python train.py --d_mlp=1280 --norm_place="pre" --qk_norm=true --init_std_qkv=0.0198 --optimizer="muon_variant" --lr=0.0135 --lr_mult_o=1.31 --batch_tokens=65536 --train_tokens=903400000 --steps=13785
Each number is 128 + 32 x the weight over the matrix's rms, rounded and kept within 0 to 255. Layers, rows and columns count from 0. Numbers have three digits each.

# q: layer 2 attention query, 320x320, rms 0.213, rows 0-63, columns 256-319
# k: layer 2 attention key, 320x320, rms 0.211, rows 0-63, columns 256-319
# v: layer 2 attention value, 320x320, rms 0.206, rows 0-35, columns 256-319
# o: layer 2 attention output (transposed), 320x320, rms 0.254, rows 0-35, columns 256-319
q0:138144096155139081189124169138106154051094125104130137045145111108113128126152082134110165194151098157133153109108148105134104155178113178055096099175128124066108111119115154104116137158138115
k0:083120176142135131123191146122096162096102125125140147038137111128117115160095167118103163131110111145177129099147073068099112113147174127082097142159124083172150147119132088092182091108164148
q1:151096122146126145202102151115159166150135148143120146097132089153144148146158134130120107141193097113124137109100095152159099155130152109142146162106139177127083169131155142161107135141126134
k1:137154176188122174101046156158124048128077154083160102139134118177141113102080124116163101122077053125131123110176138113126101097120080126194123117067099176166073145120084168088151149111142163
q2:154137125156116171150093107141147095127167119133166061170142120116110138146096149143119104031114143144061110110112172174169154122106214100135136181105159110132122145117185153122197117160107117
k2:132111133090098116177138146156115163155097148134138067149130102131132111116131114115083151104126141102140129111143101087126078080141100160104107159148096118083155100136076169180110113147169168
q3:145187193155151145121058158084107159196105181118088205091138168111149132109074122154150148172152134097129132104077102120126112173119116103103111103116137114102078103122121152089124108139157176
k3:161085126135130127128206124140159108128182173139159157126093170135083144127153130118135113123170116122175171147115071139127143160133104128132161161141148133150132162072211101119085114149086140
q4:132108178193172172108036098138136048128151125119148187139127145076098164099178072123184135121096123153122077104111099125107136073113082119079145077147154134204114132086174147156150156111174088
k4:094107112090082188151173109084109135138121101134119145154090126156084128179185129098124111111147177117094132121059173123118133172135154109114104142173115141104177114081093118154089181100098086
q5:138132162134132135140108147097079152083110153133125117130110151175113128155168155114158144118026094184105127085121154140136092143132094162155141110179109105111126143172117097101162136137223190
k5:086144124099148113083126120129172108088134118173075137116136144116098150113134128146132114089083149102110109166207104153115156134119149116162113104170168169103113162131086097157133139142107039
q6:140149218090139045105125145184160138171081112121100178131063134146137171165100162137137134121145152128135143168124103136108138159106068132155126112132099143094158129173143139109142136149103158
k6:165148158141109162125140091112158115136126159116133142109099140113102103110182098151165147085115128116137126085142140117132131098119139133120143104072148117174125130132126114137124123143119092
q7:155158067086111117170142125136122207122103146114111142135100143111122143189157155106145080140166114108110087147153113160127156131114149130136127139168139078126107152168113103100088157118120109
k7:126173146127116116129136133162146109142122157089122145105112104174152102134130071135079130129136130141096084117076121177123100096117124080168138134136192114102070082144108109150103118141190119
q8:130078173189140104162103058098147137166110069144105127145118116146144120136140121155131135112036188163168137143122078131139140113107109109164143159115059101134159134157174142129096098149163085
k8:113145142164123115125119159133150147187126097145141119174134112128091166104142208120129169104167186121130173171150192171120131079126098133148126165145103140095144099142116115108156178190088084
q9:124168077117118108187130138180117075193141128183089146113159103176202134177061069113106116158175161094116134121126134143100135137107114131146120143114095158119099135094144131160089120128113113
k9:128141088109162134178134086085139161104160095091159181094092155135092111105071135104135139203188128141170143142114124112059118141136120040181099128164168117127170088158131101129152101133105154
q10:164174145099170182145110143138110179100131144106132158106140140147104094137154150122167142145151072135104160137102098111159110108140120131145083124137193094096209118151095049111077131116202155
k10:130134137074157183173145148172153146142159139124113120116140161136084122132104098129107131085087140154151106165111086170141127098108152102145121123160116139111138131114115116138106135123152115
q11:047122143114137090077165124127131117104133104090109120151075187174110148146162120143088108110133148152165123156094131130095168119110097123184135153148153123201111105099160131090139127084150150
k11:120115226115114094084142121081135097139165147121165137137134121158108127146204122168074160080182146124156141178146205162103111113140112117170135073126105157127206106066145122137180158038124107
q12:110135100107162066128071092212122116167127176113097155113115140080120165143174090151123080130181103097111114146110102065129153202151106155126130141123154212126144088141129094140146081063142092
k12:129122100156130159082171093156103128115135101091103215138167114144074120072113097128183145174144144108118101196140050075140169151142187123090110120149180147131154134140174130149134147111120106
q13:123139111110116111199175098154129143099156131138152086138124086139182152148055122168167119136087133137090126184077154116165149095067110111118081163136146168167071111138160125128095131148132180
k13:099142061160102075168112113165128144127136136162127145136155153135176080094123127134061129132069114101130076110126112116115122094154136102121071121106137156063122103162166112105133117130188126
q14:115091124123110118217121156163103073095177109115134148131158137156123113138125113109074112151137114137144116182125155143121090090129149132117122168134143106061189134184179131104096163124178152
k14:140095123157090120114141126192125149139096163113108134150132136179103083123162152133129099119154099169067150138150132120112089105142152107081129123155120122067131174154178124129124093151078118
q15:103112133096118172165071140154157092152156147099128135138171108101164133127133120128229119148180101113109096089141115138103099164157149138129137139100145112063097183068115155126123152078138053
k15:125052162118107131136045130149129094128135117138136067149145101132148126128189104151142147164141115124133107114131170071060128178136175185109142104108116176101092154102064141196172179092174074
q16:079115159207092134093158136114160213115096112125108113137121110077126142164165161136119114143123108152166110121073153111102106117167081147135074100077052120151165170168186135088120100129185134
k16:114146131092151133163167206141100088105081039168138141160073122126150134176087149154101080132081118096138106090174143121171157137123124138086093152073129107137168125087166160115132165132158139
q17:202079103054141099040127206143117157082128179077134106110128093151146149096132080107130113132131109122150090092136125169128129140128121124121161146136179101096130139119108136143100133148132108
k17:128103198029102156101126100145109137075139142074140123128140081124068100101189135152076105095129094135155112120111090125121115147120168138139118103110134048131170098118076088159166149141182154
q18:104058092109115134080129163129159092143096144126107169165121109151139151111044096084129092129033148120205090127153168140123148095122123097191171204070156120174099132055150137131084149166119171
k18:124126181180156117147102089111150149156091158167194091147159111186110151069079098100156136183090122135085116106117057175167152088131128124190119160131223142130130095118082097126107193151159084
q19:172123125158126150094109162122165160066134158153094117073126176114167134107203104126121094183104163158113101071190161123148123143174181169146127116084109147091100150150134147107148133125123164
k19:171134113114199145108149085219117078096115083105188111145110157161090124126114115120182168138102131188084160140154146107124155109131155090103120118099132175095127139119157119162135123083122106
q20:162093157160170161175118158140120149096067117115167129133128140083110097163135074137128146161106147151061150143059137109169129126141158116112140185106196170138193146109186079116038193150198097
k20:124090141091120182142131145061184136144108109146141126051114148140100092141148110186191087149061140130125115159132136132083159127142168107118116166178157134136136155130138130088127082145088119
q21:154136123158142156130081119098151208145160085139142067148157107113162104169166159122201131146118167113111126103127095160174207110151143161180172131155108132113161118123080160088146128118133126
k21:180181081130077132175144133151143155151084063138132104124152105111165155180112090192178086127139149085111156122148156121099199112054146140136155175125168158123128203145123105096119119152080200
q22:120196131131166153179134175090108142121136117148083143127126123086127132121150083118184112131127177169132192087141137160106144181126113149153072188074120121185166132050128109126087125099103148
k22:122112141141129155128150125120107146129199107102170166074065120120092061173152107097049154094119126117128142170097142135085109082087112101145094138122128090127153148112109127096157121099098166
q23:167184161095148127065195136051133137057104110163120094121111127082093165128128101106161139089117068154132132127177091151087151140112131091198111114118051186154121145107088164115130112104147025
k23:158102135096127173145173130109143106109160106107169156120120133137104136169120138078181099108111155093127120134100096083125139162126162088118133196160108153138085150116109121148165148143070120
q24:177117145144125032180145179043174158129123114123071131084137093147088087172089114087111058115075118120106159100095130113150114114121035155163148083166139079113174125128166165129136132117077133
k24:166073156128141081150138114141109134173136090106071147085123146124119158170124104109134124149048106138109156114138118176154151129067107141171079176129131072049164109182128112109128142094116160
q25:158091082112156154178133110091186142131137137138073107136141133155134119113121121096167106043110133109166128156132099128113158131169108080128172084054144130069136198163206117140170192171182123
k25:126143127092181076173117136148178102136120073155113126068213102149114018082188037138123115127123074186152088144102120162187154091162100159086182122059131136053122148144198151065108097143233136
q26:170067047134105058095125148107094220052049124135111070124105073152134096108112118147108100130092135167076128142143162167152176142127168156159131112149120144209141142146183184153143139198182118
k26:115092089108140090163119138115129123105096171095171104085181088095148088075133076133080133121125099139172130153104091084130101122142197061062157157223054076117165137119175162089163107116201147
q27:193116157117127156163085155189195065124209103078206139099137124146153141142051104127173126159144167112121144131156125117062155126159075114166119102122208146132065206168070155080110155157079158
k27:074183069148094129137145087082160179132120199129098183144112137120157093127083121162155171113152182084120112149141075123153193096157124097155147098162186138027093179152154160132197101125126121
q28:110175161094155118113127173147177172188128117105164144096144071156060120150152165131157174141113122135146064140139121133170104162140006167111078153143133211119121142082044203173128087203083147
k28:090068133141177162172086117162102190140179128137160167116166176160052142110120116095165160172084101132155046107189074166154113131130105124141113159126089108115034165153073156173154131111097203
q29:081142083154140207126092152036169136150149140138129133163057124168125192119184121133194100120178068110127143149160131163120152139133150085149076170100130142180155139179113154049098170173069127
k29:182053116080083184085128148115121131069113218099142125180215128109161174183132140115081146127153175138067178150123181148137098105146147144172076176102156164186166144156105099117129132114135158
q30:145128140101146095149147147025132157153134164114172158091115160179145134128148125086157174132065094157071066179117130085124081214099104160179094117168135152153090079092143111181136127154131117
k30:149151164128130087141103125099163083158130215044123119131151084101181087179158101151139178105099143189134099102123155087132111143140089067149068106093139119093085172094145135155124079232144081
q31:094120137169138240177121100115154080236167141118117112159051184184127141210178132077185126128200180111129095083140182173118142189138052180178171131093096179161115157099112164161127078220027099
k31:122133130116108117136104102098136149066186165095131110140130131135158125152142157173113140104162163128138132150143143176137133140176095144100129106182109188178156144122117130109107099116121134
q32:172099140092121109109145091096139136146167134123177124121103142121099110114131154131116158135181133109096143111116105150140134126145085126155156094129149162139098115131131114151144123138063146
k32:118124134159121133126062108151154088198129166138131138226150139131124110193058104106153094132140186164088133119175137129079134135115107151148156137103196138149149157119050155144158142129156193
q33:128096083183121150155055181155115063114094155093141136132103140163124132165152145106119121111105149146083091098109130166159098137124110135176157181144125124182108148125138115083193132145127132
k33:107132132130136108122121112133138114138155136139117154161117126090156124059124120119171145190115126101083157141142112111160134134152086145137134137069099161109151153181130194140114150175129121
q34:113150209123124155151112114117110131086105182165088139148133166098164111118133140128150153124125160132110114114102134157125155131118088145072135130161105124151159078106110106099106151138190164
k34:100086140098124148118146164119116136111134102141116156121099129115103144165175156136094128126177151152160121127072161126117111143122159113053112087133100119116166108126123089124146087129139152
q35:139089130079089095094086163144116206146117089117109171103120114109153097128133112066138127161079137084139137163128106165069124109109130135131124100117120132096131145097089123084159090098107161
k35:158149081184122112077087082156149029174138152143135089133132157144142148090141059138169119173175122125142100150153153118130145183118130151136156141091113165083067127150150125109110167118158095
q36:142084133140136099166107174127114172091135144163134150083118073110107118119094145131100157147096171135151127122114145122117141144122080106089096072089131150097140068118134166145174137137142135
k36:137174121147155123105091112108096042131099112111128152116135159078142138106155143109175112142155098113104130144169138137119124091136153155100114093127112129167105183107101139106061123109176057
q37:162169154072127109175111143137144158127083027152195101127099095153097135176176127124095161181132153114088159139140124066064194097099144127141060183117083157101131128125195170102134117084122128
k37:114150138135149115106125148136076083148147118151165061106156108159160114140167129147127072153113098128127115112203171131155145063141164155142128099102116083125095109136070168142107098092217140
q38:122156073085122098144120157162153208151155180148124132123145090143172084163098153119109113147114100112162144127074126144088123120123141148153112141147131156090137134163096152143108100102127143
k38:102103092172114085166084144093167129141130142107106128130100139159174093123139159099135213161178134105124124101107151113132150148121111118193139158072156088124144144118056127074127137208139214
q39:135147157125135086086190116085141164148181111119174134010142099093128136064154176115138135123160084155076146164139126167145143116104097120054087095140107133169096135164166132094216133149117106
k39:127145170085104151116095131128141166120096154096106124163141142179090092108146146122136119113158174146176118140151118137131083085115124101066106148167060098118193134151092139142094142164080109
q40:127118119100106123143083087180115149110105115149153118116198129157078156164124115115144144120166153129155118109167124102151157138167129141135118152162176132048103103118054126153054095112142140
k40:121149076175137115251117149115126121211106130171127145132151074124190100127151126124105124156108172080127116094132107093103148112148059089149143167100141144123092131116035127104075103136149126
q41:158113141135137108139080123175154100145138109138150110131161110125165147142115146158098110069172152125104093104141101150095182120145150173112149159153118151137165198133140133131162113143154108
k41:139117098117155199073156139155128127162134078175203097105117133129079128124059091126097165130158146104175148181107196110116150213168164150123119113135071117188147112132123100177099128146116071
q42:120117145130143116062088155074110143081141108115146138063105104102147103164165146092169117202083155141139130145110133128132097134134122147093137129084092105112137152116150142130205128120127164
k42:091122163099095179113126145102119159072134120066127112074088150102093086170133154138100062109167060174145107180119169102170032130132119132100112081128112101160168134134061158097150117101154126
q43:095097102157112128113148160195133139113090072225107138116113157207110109084128098111126138086146173090117133200125169098126141114115091097123103229146171110181125084073151190128117126158122152
k43:067171149162104195171162134167114181134127123112144143141101138081126105147119148164116107149160162097131160156119131122113133111145146141171135092089121118151159160182094153105088129127123182
q44:126133136126127101113085143133180179143147160134140127093085144124160144158097123170165149094137105094091121145077155146122105117087100110168120132108166123138090147101131157130142115158121137
k44:111128153092149127114064137118145229140106134165156134137141063088127140081138159167105116115153085064119122127112122077081152158165196125084094108130191183140174162122113144174096120133186062
q45:133137180098117057059156160146128164187142123130108134150093091073113089123144174159112148104109087062071168155153149118123131106133068133133095163115183141171166124116125184182131115123121123
k45:141121110110108095144134129141128173137170135101139119196147148089096073130055153142127134123133065123147151088177132124079136139135089108046104221145141109199157093099042149107107109115058143
q46:076131166117150155138145135098103123082128117131158143109143090164154108105109109192132148070185158136118125117128167134176184113114109152104137075114115129087109154095073154174138137104159107
k46:122101084123185164135116118090135131097121151096163058108135132087126080107135118143150172108122122131123166126153154129172117119105140137140120141163102113134156162086063152151130120131095104
q47:180151090105111166110157164159072163115219128138116078075107082126110147126138091093096128078152136112090131159078159159125132068138159103138131109100149112181093108138132108138116185105157036
k47:096134215135087138169055145129097150119128080165092127111091110115159157173124134155177074119127130159100148105180129125063180109147165163110073140112137066142213142136132113115151178117113167
q48:183106058174107180023117110152115075073146197123090123111160169121148139089116201157157170127128124092074183091052171164133119103102160108137116031118141144116079132127152078110145139082193107
k48:112122143113116132103093177105151057069116183099151198166128099142177160089156129167124153092172119144129115107110089059177114134166088088172104118138104157115141192096163103132136140157143152
q49:110117134185141086071118140075076139103143161121131195135144144107121115169096156189139141106087177173139143145124182124114109065132108177140058086135131110159137124159187137113136141168111138
k49:133161177109141136092105105103128119160083114132169105205153080119141072091135185134119099075140090134122173102153112185138131106095130097130114126099080088083123193141100185171113195161135091
q50:145117148044093102172130144095145157112154127126094150161089106127101090177166175125172163152123170139168115115095119105102144161143084118174118154152096145115174127120134146089089061051068109
k50:160187101136149136099142144138136159128107131111103156113085101168122136145149117110163135128103172128107093151133109174103207107123038165128116136092203139104045119072128179097064028169119125
q51:092096137156029129171131180142164148168145085124098174055137132120157121153116165117155157056162095094056147126082095166124126099098148139100121111158129138092155176090100135158102098193163110
k51:116104166104140159089157157180132121103151111132138119185139110116159098119174166161148049131091069098123154089145163070144149113145134066166120099051072072141118118115146182099099083128140138
q52:110054167060136071114201197108168142129067111156142135082106162169194123117129154181091127063112125092187112079074141083114102148129125130089171106185155103183161094147112119122114162187217155
k52:128138195158133098127174124125147167153161153105096114139101162118141115104138147159108147100142110081121140133073081117169087140072113088136114152158175068127195235166148134086162112160125118
q53:150122084103107172136139115091149062097147107103140202161142090118134109132116127102179105143129134112138126114112110145142123182082134099093159115104127143151140173073170171113104093117163152
k53:135082050154111150146106151130131101106074084127136166126086144120129128131084139130194163132149178142153135105178155097120087164098155137096176090080150247146110101145143101098088095125208095
q54:138124083154157162127168178238139111118078157095101155129182125152118074114168106085127116090200096125134103097045120150121147123167196114124163104047132131140129200137117064133118105087053169
k54:105095144136155221168100124100097137109116141202126171153110124100083175126129196141203149201113139126137147156175119206130127185110128111123141065009153189178153081170122120138104087091111144
q55:131174121108117042075095165109143236083119129110086142098120118222071112131084129169143162102147144072091084118152118085129166120131126079104117119122198183147165130131182136139147120124111074
k55:095077157092136178104123114130158170049114145167119177109129154115102081170119135153115105159165157164136099113079110131102126122144119086069173094172149054147100165090131131059088097151084126
q56:123173089095121153147151165124099096139167144209124066188122148102178137085160151110142124171145168081110059119046122159101084122136161154180166147106096176217109159102135087118156111099193068
k56:181137136138143066127059142105103112092195119150127090140120210196173222135113136130140065160121054176156028118113082101119163131176133099136135153168175080255110097121098144133122141102204128
q57:103091145067151102128037150106192133124090114076169079154122153079101115115163158157175094122108109167156140077152031163138132193174150095164192105139135151117193090124060133163179153117165139
k57:131065098120129058133143179108170078062209093062128112060137109094140133201137121120138139087060146171187128136119136098146122077157170090095178120103116174118110082094110167153152061180134140
q58:126133114120131120094150050186102101146119099131138128078168098144122112119089115174091073172094091113186115119118118175130123193127111169142155085110156116169128169100128177167086134107084122
k58:174094149137149125058165049155122078215124073099115122141164079151096139106177113182189152080131139089174166182135130117123116147100109185047114148126099149140166112110160124164082115147059108
q59:138100190107129170167107120100156130128102168149100130146123084153106169131226117078151132107085068117166123114140044085154129146168095176102106095000189223143069107157131109094115110169231137
k59:148155109121091178088103146154095138093157165148121085137101129049137171091095115159116150142106087140086147110105133103115183092165131137122205132065177184127067134185047124117156175151136083
q60:119144125137153083129201124060101084139177100063206190080097149134071070098147121106059153156121132166093145153086122203151116148138153096077121103126112120087136120168091165039105119040206144
k60:063119181070149134120164135131103147086166148129112098097096142120097084104119054133074113146102151139138100138107192167096106153106104070124150118118108100098149156105183156096146147162189147
q61:139093175183123183059130129139120129067146109176141136133143142068109126135086164119166100110139150099170090133122145091124118101132185194030126136126131172109138095099132136136164132121070136
k61:080107170077137183125140121085145126066174128162155112118056131165066130114137133149093151166151122124115102075155146117156077183152072160181121129084133162122078160108209116093135123102150028
q62:113144109125132101124098127111098117045097123093105103117093170129150113074106125166070129158113092158131147104161128079086110163150227096021108107163161092105187118143114108161156150166123175
k62:077157123091123082096101094112156073110030150118123161074126104115113106150178069086094145108142055100118112134118166181131074148168089157085097046126084120149115138128170137138079125142175138
q63:078143167082126095209132106101169123042106069074172122089109170144136146116087028140105154102100125086122144107115147116143123064113116114152137154163112106074185140159140230136098083120078092
k63:160122104123109132162068117155128117147083099078141151120134140119086158215148136174063140102049168129147090112107144116141120139134136133124123112184111193178061137122102121128112125115131160
v0:106105116157113167166166191144133093178117099168131078144158132089119105134124134118154138132144131113141150192106153113127132101111190121116146096173142158120168136130108149117105146098136168
o0:166201175116142107044104085146133185124124141060143200144137101133122140120114105142131148117137138128082152110160094134163111138075118114120119165110150118092137142112131136153125126159103091
v1:167143146085141143129176120115129165147151113062129186133132113138152133128172094103091138085131137120147130179144147128161132128110138088210161136115133135155116178133121113081169115157204165
o1:119106144137108097104103114114103146154126117170143096114126075174110123104100136189091078152146091104110181129107103155067129130104111130097105092194119113100139102111155109179161109112044176
v2:107123152100087113110144136132144112098166117134116135128136134145117161154165148120063102152131114135110105107134158054163145179154130126129118118124123145107161139132146093188110169086105064
o2:132096092140139146168061103133157116122073097117149137124100138100128067117099136159193180135127148119092150119142106162162127071120126148133198164119096101167113164091056132115131071202143186
v3:093108129164106096165063152113088201119139101155114111136105143140178141136117121118130154104087139180084125076113173091145157113108173146061128083096134133132134133103124158143106193133092116
o3:176145065143106139119218084132127098061105149106138096048139111105095102167146130142072077103133102137150134126155045134049110116107096094104163155125113098114116132124161118063135080096158086
v4:093139116158118068093110101176170065137097116099162134109059112125116165101145076101135133133131162134112134158198185143086138138125113181117117153137158157169157130153128135127040079132169103
o4:136113153089096123147119111038080140069192092089124131116179141094171136135119107111121099143124117135133066109078137086174141085129093142129177109134061095155092158116123101172186159130103097
v5:102086075128099179122165205170177156160101068131110129165076095134127130134172104143166109116102158112157112069178125076140158129137124079075138122129101091113109124190132145140069158096121128
o5:099122109161149078140070104068107096121188178129133145099142126120122122108056154108104098113084167119109175144079173214146070124154125160117120127119154152117156107084120108089147102113133088
v6:140153109097103134123139091105093096147121151141090132124134110188142126154132118159217164143123102073123162118117164106110123143185123137172148086173084144125107087139072124128091144120115177
o6:158126115160146089147063121182123099104175148061194105136136117105108107113153107156126131135099174218187080175119142142122111119170082143105044111092135138145099125081160139167122075137124106
v7:122131117150153131096155186157096158146129102128135091163111158103113130121115112132072075139171113139164059215136112090130088145152138083180141137117144118146106118118156101133121056122162112
o7:128114112137081108112126095123133151111113168118100154112148117148171111117148053110156147054178100137089108074105158141142128094172127114125129156151122173157126115167175160077130150132116117
v8:164116119113094167166125174174067121124112150131173172088118100151129082136116117123143143100148141151177159122087098086107159129160057117163135102129102124132148137120158115099090159136090118
o8:134152119153089088038160090111178096102131078107070089156126156129153169147125120177091163116158111110109112146195144122117112106092177140136166143129127161159150130133089113128189145146125155
v9:160168105162177141150152100134124085159111119162129137167158131145103110161156080119121130127181130109083168090155112102102151114131073090138131106085099096029150111156092141133184158183099150
o9:092086160132046121150104133137110132080141085103129164116123130119181135081124175147124159149089164116099119118149133186130110115153138174141100125154143148180102148106133155121106125065109148
v10:169120173081097118136158128131148126136095104172121132103162133147128173131062117095152125170151167121099140193102120150130074148123101174074126090136101097121172153067147138108134106112091111
o10:102138144167167121116102188135087122161148114104110207128067122157123110168186148157132203126120128062114119077119133103064136127197139062147138171139118172099151100141129153148143168099123153
v11:174143100142117100143057138128116089145106096121127088126116155123136089184154160171110199139158124117176168079127156134137152136095076152155045130138171109159157149110136150098145127121100178
o11:088123111147168152086169058121108155143111184100154152080130142134117149072101090110151047130123087105124042176158122107118105099102117130121152097113145120085088139150091113150175118101124084
v12:103089164091147125127166162165167141175123190116107098154148168149133120121135113117089142148156091148105094094143130109061135111129131127102073097084133104105122121128098144137115104120162153
o12:183106117194130075124127075165050104105121097095143097108149119157170135101145146114221091111095131102122155139155118121196153158087138089112184197151090156179146108111145113137085127099133120
v13:123171118103141116155085128068098118124123082150179099113148111135117165174113152159133129127117153167203162224147110080120127119179098151138130143161134094104098188108122172127146148088160133
o13:111116130100113134076121123144119139196136106085135157141130170114151109153128134124106101104120138152068089105048148164151112139099134078191130102118122132200150130110142141118137096131105152
v14:073108168138077103110135108123087119086136148102158115119122130084060165203097113116127063110159136169087115103174122157200144126102134118140141126093155146142105099087144129143088113085160087
o14:166131117097161150136165165068116111125137131152125142152142157166082121090117159076122130163143121142132130161110171146075067118173134137147091139169133107094098139144086110116107147145152142
v15:098132170104166149076167154183133154120141045123129130081133149142125151159118151115162085168149123139121160133123142085130137127153114131131112119111118122157150106111134153125112094140200138
o15:096096126114125144096121113125108134133166216118124173148136111093140084108089056097091201147166070092146143136137052160128113148112138139137106133141191146138089091162085160164147136112054103
v16:188155145197109076130120171112180130107126132103123128166177132154112108099116092138071142124250097138184133155088108099154068120083176117112083125123103134123131113113165159133088143156129096
o16:140062081105124177105140147131120123115074123094157149105118096138174102143119187114142147157082195127105159098071146112118145163175121094107196091130155108165136091131125125100172092103095097
v17:135122176119185112122120095171123068106183141123063041158158100150141134113100109139089150130076107136076113134121122051120131145142132120073128169053087107154079130135092125128147174148097104
o17:125108118088082162127144116115135095188097094099212196098058155121112136143143125152125114175116159124177152113115085161115204147155110134133134146065178162109114123101153135141103092160135136
v18:113149199201119141148118135096122067100108092109135170132091133120114112134120089131112141148058120188147108062130158120099118089157128123156145107117118114093123161120102117151055092166125063
o18:122124016167106065154129052128070172164158180112137123144173112152201115145133114091166121091123133102167101168144139134118151153134102117121134113095110166147119162123149109045175154111124151
v19:146111091098124153171130116092087101117103134117147147121153172102132144081114176133165121146115167143133109176198103101129119121087046124143105094141141136144172121110169086085097130125084135
o19:042109191139092099104133139154178118112118124140095125105107163165131108148170079104108164105157111095162113089139078163161154130151151120139118176107107162129069192132077140154103085144155157
v20:117109119161094131147172104152146199097155160162092149179131125149128108098115111102103142141126158106180122238147132154151125097125144164115174122108157114155160148110106085046101136160073124
o20:120208138103151130128169174142119052145090089103080130099165070098127129136149152169188110128163099132103146052150117152069159079115150111193094130156094093118163174134183126143142155093132135
v21:144134120152132114146143145107091142136080120060120162201125171126148083096165115179125148154115122064140143125109133133157141116135154142165138179146112156121121110146124141106107131094122153
o21:187092139158187152131072139130129125160114142153153130073163123181117124101100125099079111109166134150096127163100121109060147167108129146108118126079116139151163194108188085133099095083103103
v22:138175147169148085139108151117203194138168112126111123138070102081160127117145116099108104121136157150106080184131111141119124113123119140092147081124123120136162178155121106119131157146104123
o22:125104105142114171134149128129096107066114172179188152130207156148125151150093136181121115151069095083208179052166115134146143156156178150131133117193158162077109080112139136132114155130164118
v23:117178144152159053151130114071173131116103121156107110153153097141121156144166107132134165136068156126124136119108139103116113089112093112140171140145195115178106105120108148081170090102138113
o23:107152142134085145133139118144100126108105099140103162106140140123105069125129165130088112158121102146140070111148168188153078152134164095121088104100169199089165145118143113170138101162157115
v24:079101096126083103091079111110122085164100095137133128095125062139102094075134166162087107177155154134157071142144111116151116139113187138141146118152087168154189152111187104090169099088141145
o24:179082128173246166086116151123145183084199122134071106117151205132085136154159106136171173102061079119143072147153107136115161100179128132123094134140143102120109138079105186162170146132145115
v25:105128132148174116060089149079157089071162105099137149108146148115110127163094112099134146131122090159165123158124120089095128112161123140115131142142146119119170074106130116116104142073111093
o25:181115116086124106123083155137158164163073096166095156155151096186106098098113157176155103162118137148143173132125139112123115181154104095165158126154082095107112200104087132096150121142165123
v26:114123137110164143104120180152133234145140092151080140131078100111098141125144138083129149181118113115141119056103177105100122101130143149171144101089169168124110150121171143112119177128109136
o26:097132120096086095155113135140132046115120161148144161157200126170118058086079126123117153084235175153120133150132087158211092189136140049124105123165117119102136052137083162152142094124142052
v27:189130122181171136163124079141137157092103109157134160107087120186100140134123119109174064131165168131151163167120101175195124120125105144181147099149075161101125117139122153108097159090212056
o27:078164117129107153137155094144124137177091138111128092174133190095071107137123139159104171118091147113147107145104162115104156147154136135069143128129133110120127121086111092167143145166119109
v28:118113189161154100117134129139143126129115125092114161148108153114134109070095132108117075014121158162094134104158144175098120134124122133066173183139187127135106098127171148121143144149146159
o28:066152092119113154183134092093129112117131128134104138119169111172154176213123135136111153214176114121151147141097129090163142181112136128148087083150103143123118107164099094148108115101124116
v29:172164178129085135104112122173117096137092143165208123145072135109105132132160075138101083165129129117139135131171080140170144078089133099134119125154106186157173099147131167092129145023186107
o29:139106137098148100166131099098191125162120077127037135111127169127234125176132146156115121134107114157065116134107131068134122132130094139138179186127147070087117107064117069137131155231136170
v30:146178114159117086126090191128125111124142132084101110146103103089115126140149103130072128153144118125058125167160095147142118114107060127136173091109126138162168153197101167093200099149093176
o30:140101121086198153138120055133140133129065131116137167109131136159113124187086108123119147054109097131221102067083155078112110133098183132102089122140106126112201113081129164150110136113130084
v31:131123135150142131118100104227095134104136120106135101131124151137129162155138144115084090088112149130136116166129103108121130118106147134145168117140089145112122159155101142156114103115094146
o31:125106080134114094177185185049113093124112098151168147148119103106151145099138097138119139189170122116126182111159131159156159175088121107156117125090143113121099127150176120093093129169173132
v32:198156096076098132175113181128154091140148152131098141132101104159125152142105120120150117163071078124135174113169141116134128144136133089141093181140124127111138100131127081130104108164158203
o32:162106131088120089057094062154129153143142083126126115114121189105093071132158117214154185071101142097074092159134149115109178165105117126126106105122146148141145145109133132090169103148085103
v33:160173160092146199173203148214123181115114153191130138090126099178093158166120133147166151117107143108075112145126150148109101097105204158135148157135076112132127105094182134126140115149121151
o33:092081166173102106103103087125130145085166084075109149166122135093160146137109159112071093144170134105148170148105129162139160148105099117105081083113189149130173116141084122114123200136137125
v34:103089113098087134178107110162112095143129169119172159122071139143123068099137110160127165200116154133090129149120165130156148131094136147149107120136191076178086125092101180137156156143179101
o34:106169105186207175102136147067159185113168127131113132124147153111095145142103173081149151055075090152150119131138067120135084142178116134117158130145090164108115157116131128127122101182137132
v35:156119102189119107147131105220137115150144119175096152092140109186058152174166081163096158104103112123111137111147110182143151131135149130102188117165170127145114177094130167129156139133107086
o35:179109161094147140070101174130112120123096138120092128109159172080191132100092161151109118176151144143116109140137142100122108153117109108222067142110107094133134148121104083080102131119113138